Each number is 128 + 24 x the weight over its row's rms, rounded and kept within 0 to 255. Layers, rows and columns count from 0. Numbers have three digits each. The size before them is the row's rms in percent of the matrix's.

# gate: layer 10 MLP gate, 640x320, rms 0.0751, rows 314-327, columns 0-159
# up: layer 10 MLP up, 640x320, rms 0.0803, rows 314-326, columns 0-159
# down: layer 10 MLP down (transposed), 640x320, rms 0.0765, rows 314-326, columns 0-159
gate314 103:097144120151120098103162126123132115108082130144157144107106126126134148110179115139062159110125163130128125131126130123121161151132146112108072136134114161103145150110111073137102130123118141132072105125105131112114146131150127170174140132106129156146121151077125114112111144155110095170115138146128172124165111101146084116125114137124122153136150140080136123129144124129147133148126119074106140107079124095129161175136129144159162115099136131143142128088099175107151077114122103
up314 102:142075158129165113159105125135123114132105089173120164125115123114124108106084122130130127164112103119139133147104117130121159144143147121148114099103116135126105131145111162136156107157102157169154093121109093139116071152117148090149125091144126175096117166130073168106134140138106139165129091144162127114118115123123155153108123093138123168131113135150120122098130124100125118135144107184140146117142138144084125157095140148122125133146121078095133091098119164175137092102166083
down314 100:114132172102149122144128146119118131146151126084117117116130167121143103135101095104167130152144173138096106108153098164099117181113134146170159118136118148108162099183115141129153132093125169149098092096182128107138131163163074145111119149102110110136108136141074142114135148156082146091083157121097138154107089123169158136109160120172151159076110102129153084136142099158114093134125110069162144146111145147096134122159146084091144151137100163126122151120124138129134156140118078
gate315 104:123161105146123167155131146161124126163109143126150162164112120111139140148110126111087147113096132131123102100125102179143193124152146087139129110110123130162113139113094100089160135093155130084108099117100082103158116104131142110090122125118172101148107132152126138142152104141087085132144110119080134093130117120104138140152127115108146117125116188150103084149173125116104107131095126127135095102110132141135172158143124150125143097147166122135140123158120147131097128101092144
up315 103:125162140127130083119129088125151148120129129095127094116158122154122138115153117121146116126126156162112135122123049117107143134125049150130121125098161188146120088125103123105103170132134150088146159153158132126155108122173146145114147135145133088125121105112111132146113094092102111120118087177114105125087143141126067092141162094128132169142168124139117142148116103074155104094088167154086122124133104150161107126144130093140087131109159111158130154094129097114161127134156117
down315 101:100178166143127102094117103108091126128162102122162118106116116139102130168135156127120121150144114102163131144138082111089139123108050139108106166133112141166124154146095104116123105108084122154125165141145066145158131140151165145108147126148096146143112098122101116150152104165081178122124098142166101134105158106117154148133162089142172161138146103146097158124135113105158140110149195169128139109089134093127121083145112102125086126132129127111138092103131137104135114137109114
gate316 093:126148103143151127158146132122139137096146132164138092132126124119116109143155115144087125135154096112075166112150124055154121137134133118131169127164143117151092145176089107130145126110140128120125113114163126149128091154083128094095135113137104112151152130130112119169105110117125135129135110147090102136136144101073146132114135176133109123129133136170129136173135160131126132126123127136161145120117102157117129119172113130128136100152133081138146154132161078114125161092121139
up316 101:089102135118079104090097142143181120126112089107068126144110144112139180103122137087109147123135101085125142131139132161098155154129113107128122117105139109136132169128193144121157122163110137113099130106132091097155148124123138137131153132111107076122107167136140159147188164107151137179091071112106149103114103150132139172139120144101144153136122145100153097101125111110129104071132163098133097139140116136128138151126077112151137112126145145188155117128160145116104108146131143
down316 102:109092185137162126120146107125135154126113127095176141087136144085144160053140119160123102135118132136125145139080156104095071135091144148173153102114126090148107126158182128117114116096116102139152122121128131123149098161129077105082109145100171101121154130125158106124117114112125114135118107185144130133091118137103151113076109084143115134142131114131143156098126122115167111171128091102073114162170139088147172090098126136106124126121154144130129107116092117157108141098104139
gate317 104:050123137165144145152119075105140118144128118116140108183111134138117133129134102101078192124114170147147142113096120099135087134126136134082151116169078109113104098146108109153118172136117132095145105117111143115099159098107126097142085109116141126102117136099129099114126141092101100142146126123105138129109144113174116128147139135124134138143063154153077128115070145136092111114111104090118123106147105087110129150086152130143127124144133109107115107122163099172101137123149105
up317 103:122080130118185101132064132117125123101192151086133136135106165100080110115122115155174135159161177119132147117112124136137117097159098115137115095125142147103128114118143135160172149093125135095107101107120102130146119114119122113141116164111118087096151120172132137124123133152097107145130111151141148112124121107165149122164118089139119085196109104156140130112120089121141089116108141142118125118098103123175168103170090116119121115085100111153122114099119120131082137128128125
down317 101:153096145113137103098105151141111123094137146121133123157154147113133161116111111097097129108102108112188174095148118108137144112151168167144140126128099131123127118109107151138130150121158149079140112116118174097125111141130071119158153163124105101100129165127152147134098136159143109134171111162142140121138168117175144133156130134188083127145111131131138123102067111154143101131120163110165140152166092111103143118142129124132132127179152123151146147121126107160121108146081114
gate318 103:186124133119142147179119121136114110124125144149094163103120149101105130139095098135156135108136143144133084079143104173130083111121143074141136140093100160134141114126135120126147166089150128143136110129140130106163112132147130155137142136113139123129094135156171121117155152150141117163125101156122162133110119114094110116124167158142153122156121092112089115105130124166144107091097111119095117071134137112082155158136127139103125102146106135134138071153143114090120088117113133
up318 101:109098129144117128098111124090153144121120125097116097149157135126137150118117136131134151139081122120157094117168129103098098097099152095124130100104132147164076142134127095170163101130162133158140083094142117143140117163097110129119141141098094123141052135151089106104116132095119121131145088119153126136128127104152174124097093161169129137155118169146134134137133106132138161109156150141114112103104126085119146137159119103127166142133136141148120160093118119100127150144079147
down318 103:153116102116131102153172135126065117085104121086098128114139113075052080127123150107112172157162140140115134157141102135178113132148100140118149112124126106098136099128114090161096088169138150126145139161134144140160106138151125106154138143158133146143143148121119169150124186095117136087149153090117106112151153095147117127150105153126110142163080167158125134074110123181122127120132161087119135136122094136108162127125142120111121160129145106097126152133127102149132138114099142
gate319 096:161164161142131150166146122141111138164146092141149127137142147139165138047108095124128127128123158110126151146090134159128106121111108162142128142127145133100132153135108156134152162111123104130112113144102136122141170142125089138141095107148113103157132136140127134073121123091131152136086116133132136176109134088206129107127147084119138161101157146113116107171137139110125133144158145114129106122144139094145126107119175130116145075144134141105112140166127099108173113125145179
up319 099:139122113083114190135226126146124178155121109151128108100072134121129084134129120155156138142132110151142106165098162095151127106142127122097122185136118144168112121157129155157106107148112104143147118139159128174135218153114127112131131163151110164130114133133138154127135177169178155155156149124128150120141148115108170115125124129082108144100111118077127132125138110174125150174164115141131122098156115120079106146149116124141183142157110126122125130149121098109112116113120088
down319 098:142118171122122140134145108184159156098103121133125158092131146128121161132088151118121144131115146128182120120086132116122111127125099108145145109117122135113121128136108157148119093127091146160145124128136155126166113080136164113099149132116113148144114174163095152163129160154088110106139129139143117142134034118115179146139128100154118110121116125102144078072138165142073142141114088137165100101140159102086114116090125134141131143094119085066170101112099137131101119171152139
gate320 097:141121148131147100152117160104130134115178117097090138136139124100114132161104146155113141147116104150133174125143115118118147137150131116148089113151147183156130131108102119119101147123158122103155140130103110101117155152145095171131098094140126079159080120127135167096122158131108126184105084120060128131127147143134163148114146119105102154149101154156164167175122148140129127119125109118145111120150095082130132174149102152147174126153103138144124090169108160122118131151103112
up320 101:083128119082095101144126137109156129114116161154153096106102125129145119123072108163134113131108116150115126136133139110134149139132150129104109097075077127123125115126172107137093146082166091113093132078119115118084097118116152108109150124125135129133131148126175159109110116123099112165135112112154116076157138109160138114114174105096116112140131111095116124160075139099112115092095131167114159079140131149097116133155116112137115104080132158104118143113121123114138101142138100
down320 099:131130105128109120160126136130133135159136129128127100093123139134126204141120148150097140138085142155166081110132133165132168130176116101175132182093118120085145127126130117135147097140131145131089139125164105120112162150119111092116121169151094169159143138145125157148131103130146114139146116123107143136114104145129095130104217086115105108135098065106098121156146120161120129119139155176114124080138110177119106142115156104096109179118112128171192086109130102114109136121113156
gate321 097:146108138108101151141130076121107130153121099144132168116102144122140136141094182134161128137138097153132139085140124126105123147139100095149167125074124120137123119149123139130115088121130165135113159081144069128131109119132098164150100118121108144113123130116100118171063099115125101149174136140147076138175113154122141169150145132098109165155156143094124146183126101112089115171127110114147148121145159124078139146115161170084167097102094087122127140117176136108192115145136099
up321 093:152108132128136117104104098155166117149149109175152104164142143116092141133099109150159124127154102128181130102102147145124106123133137178106146113085100121148132133117120130158131131143142152189109095138136152148132143146106122106163136131132136097161117131117181112120166120133130150099132086145102118091083097103164133149189105113136126177148127104131130072113089070188173099095138094117110142156096144128168100124114136141137140155081124216120135127154106115136155104121112128
down321 094:141111109118078119111143129135138175095157126128133091140118136145111104144132119123126134113143173135111172113151118155123095102133107102164121093158150158098095132123168133111142096141168106085152124107114120120117129115125125097132140110142179146101135117173135155093079155160093145139150142093138125137125072127090126107096115170104111106179116150140121145150106182126107150130127135091109167103113121109125119107137148116102096110123121085121122135141129174083191151119142080
gate322 099:113083149096151117137116128101110111110146101092137181125105135169114119149127150134147126116137127094147174121091114134120123132100130174126124102140112157121120130116129130123155136162162099107087080145098099138135114093123129151155135169116117187128160147157134131134166118132171108122131104153116158183157128106161086080127165117153102138148129102143125104115135115170132151153099091112101085100160157099170145138102110143166141105120133152114111149103121103131131127148150126
up322 094:149142107111158159128158118107123179137121104098115127149126152124136124099146148116168119115138112133101082156123129147130151126169153113122128141100102147147148093103138142119122113143072116096107103118151129149146125144150132141126105093140153107090157122092175149117147127133096074125140158064145124114107118121079160131135157126117140124097112168155152114146038156126128132134105123156105125123128158149142166118105139153145121097112100124158145155123161148135127130111099185
down322 095:127115128076167148101098156113114142119119159144118122114132130136111143126137102199167133108151116145107131179125105135132143128119096121141087114104105141124120095094113177141098109155138108123114133098167101168145153137110119124148148158114115121116130129129169061127173127161130122144120110163129131151137114111104135087135118134081125170136128159190164119134107152095131153158111135114121100101147178091086082121138162118127155122136166113121100097140103095137100132082137082
gate323 106:116107121133130158121134110133120139169087103093175139121132125104108136084138095151101145168129151128136133141163094120137124142134147121164132094111132157129147117110139146147107102105147133114126149104116131129148112125126159117143104080122121146139149076183165100125142132126095124140119141125137167123146131125086082119172133148126173122127130131164089092143152174134145127101161114133107119163133135156130111145162131142161110137135132105147128157117120114142152103141094125
up323 097:147170123123168091161127131081171129118148099144120129130122154160119090132103114123103157118121145116191154118129141114154146131129129085111124161143099105111118144087092131099136134112173138117127155113140138117156117165129116128159161137167127158145098135095149147117165098157137153126125092127094088122155123112105164135105180115126094122111114124132088135109140148152112103134084152095125109134104139117107129138112090140147113132127130118059115117142183118095125153132185081
down323 101:160124148106125136093109070151125158134110142151114106116103099097129099103094115104124108123136100156127143156141146150132107112151080118091108139112123108140113082151161142126124176132130145146096112152126194177118165111136144114120145134152126131089119113148074114135131109117121140056158120161167145134116106145153114102145130099098135119131171142121106158139154141138133109155128132125158090100122132126117165091141153140065103092124166109107140115113112141094100156081140155
gate324 096:123125133134165140149149095160155148169119083093151144150086164154120108068119094183162124122133132122166148100097170134120141126141090120118133101075148120135098156121110150133131053150131102125099163134117130080088101093137121113136120097134135142127116114104101111135118181137132095166095089116108094152160123106133085132152155145085147154154145168126117103091159180153152143136107130119126113081122107108119093128162123148124127099164156147115145195145138126138062125179138150
up324 094:116165087105143154142140107136101120111113146144124123123100127133110113134161124162185086127177137137139143130108175147117129126116132180123133108143174147190121146144182132132105108123120101178124133093133091173132142155158101129127119193180124100118125121126142132136131115140097130147135128113127120162126146158176167146173157169138098149127126111129106107066125140154138111157119136103112168129119149135112122072126127167120127155107144157111127093102130140127116147106142104
down324 094:156124134153140104145115136129103117129162186098126092099129121109163170116091175126106136114136131151143111124132158158119147133145096158140173142131128123138137123104131129119064141147154166101081143152154136152095128105096180135097132095078122129100159148124160133115108135127156124084142174146127126152119143121134165147138126130167105129087129118125145124108134134078123129116120108147152166133145146155131157168142136121162121117143140148124126137146133100165160128114109126
gate325 098:150077119141162113107122154120123135138141105107094183133093189120191101115137154132141127120126134133093096178118092126100126160122148154090135149083132105124102119110183109137106095139127108106148192114132118107127096142171072143117134175112093177114148134079106154090124118167077146144135154146093112119118095144120131133134118161168153160173105151113171174113161113144114125152141145101126160118112113087125132125128104131169136119144131122108095138084173122123112153108141152
up325 099:147099133126103154084142128148121143192145124151130097117153136085140143166159118097116113109115137128108127130117081134101118101112110081172091150141181102129155121170101120091093147140179135114110110154146139095095163063117130107121150097174098103080119102086100165177110152109102107131109176095120148153154096093109131134105119148125094124170108103114116152121131131133094137105126138133150116175132152155104124152143163128153137160157135124122119153138106087158091131113124098
down325 101:128096145150123132135122153130122125131108157133139098156170116151162178126144115130124091098106117117096124115124119156099149151166170109126098140125169146121170081125091114114151169101120128133099072191141152143125160158117117147121109085108092096158133140141152130161103133065170118144130132127127138112141073089129099193138102137153148150133095146133105148164173156141143146072131078139190122155138093115119088109090132120122136177134158138151102119118099142140144102145082110
gate326 100:168092155110110118159114151124123135190136146112128145146130108127103185120139084109144136127123116119102128132121160057121106138118137104117116131167101189125109122149148107067148120141137097137104128136113112120137161145076108127123160117089138145170101121110113147140115125146127075170119132106097149140174136124126083117098093148156153120120121139152140120100101141115150138151154139099098159150123114146117145133093137162135120083112109088134133110091128144102164150108167146
up326 102:104121144125105141132145064168159112105147108126143113162170157152110155119131162113120132102144117153131044112109127131149113166129170108135087103124067093122162130129123126122095200177141074127111130101125175076087137139170138115141127138158110098095088127117088123146142133118124132098145118109100089132143109152110138147120092119098125102131158104119124131135128132114113105096074118155105144143151122139127150128148148075141151131130152128125153140139123128136087119119107146
down326 096:136154128119119102137101110078167144110145084112162096082143165132135188134130136144152100149124131101157137150153133123143145145128171130146141132145148133159158153170186155123122098143119087109098113156116127144093146109151120140117141121120137110123130115099129120129123156114109140101159136144101084151129107164111114108166081139102139072112129173117143121148145093120153122136138126070156166146166149200095162125122133126148098137105124112151154134121129151115164159100110105
gate327 096:103149113096134121141131071153107149105152111167092117133135123142131155116145127081187118114146147123107122125112096170122113123140106121112088139100148133144117122134170139142128120149154127092096156139129132152125087117144114092096134120106125130129134145102096144128128128119079111151136102153109141145147134091145180156123179173116152122114146143163132117092148115154098094148147138092132142128116115107093118118124166114094134135178121105131155145086138107147105114170106104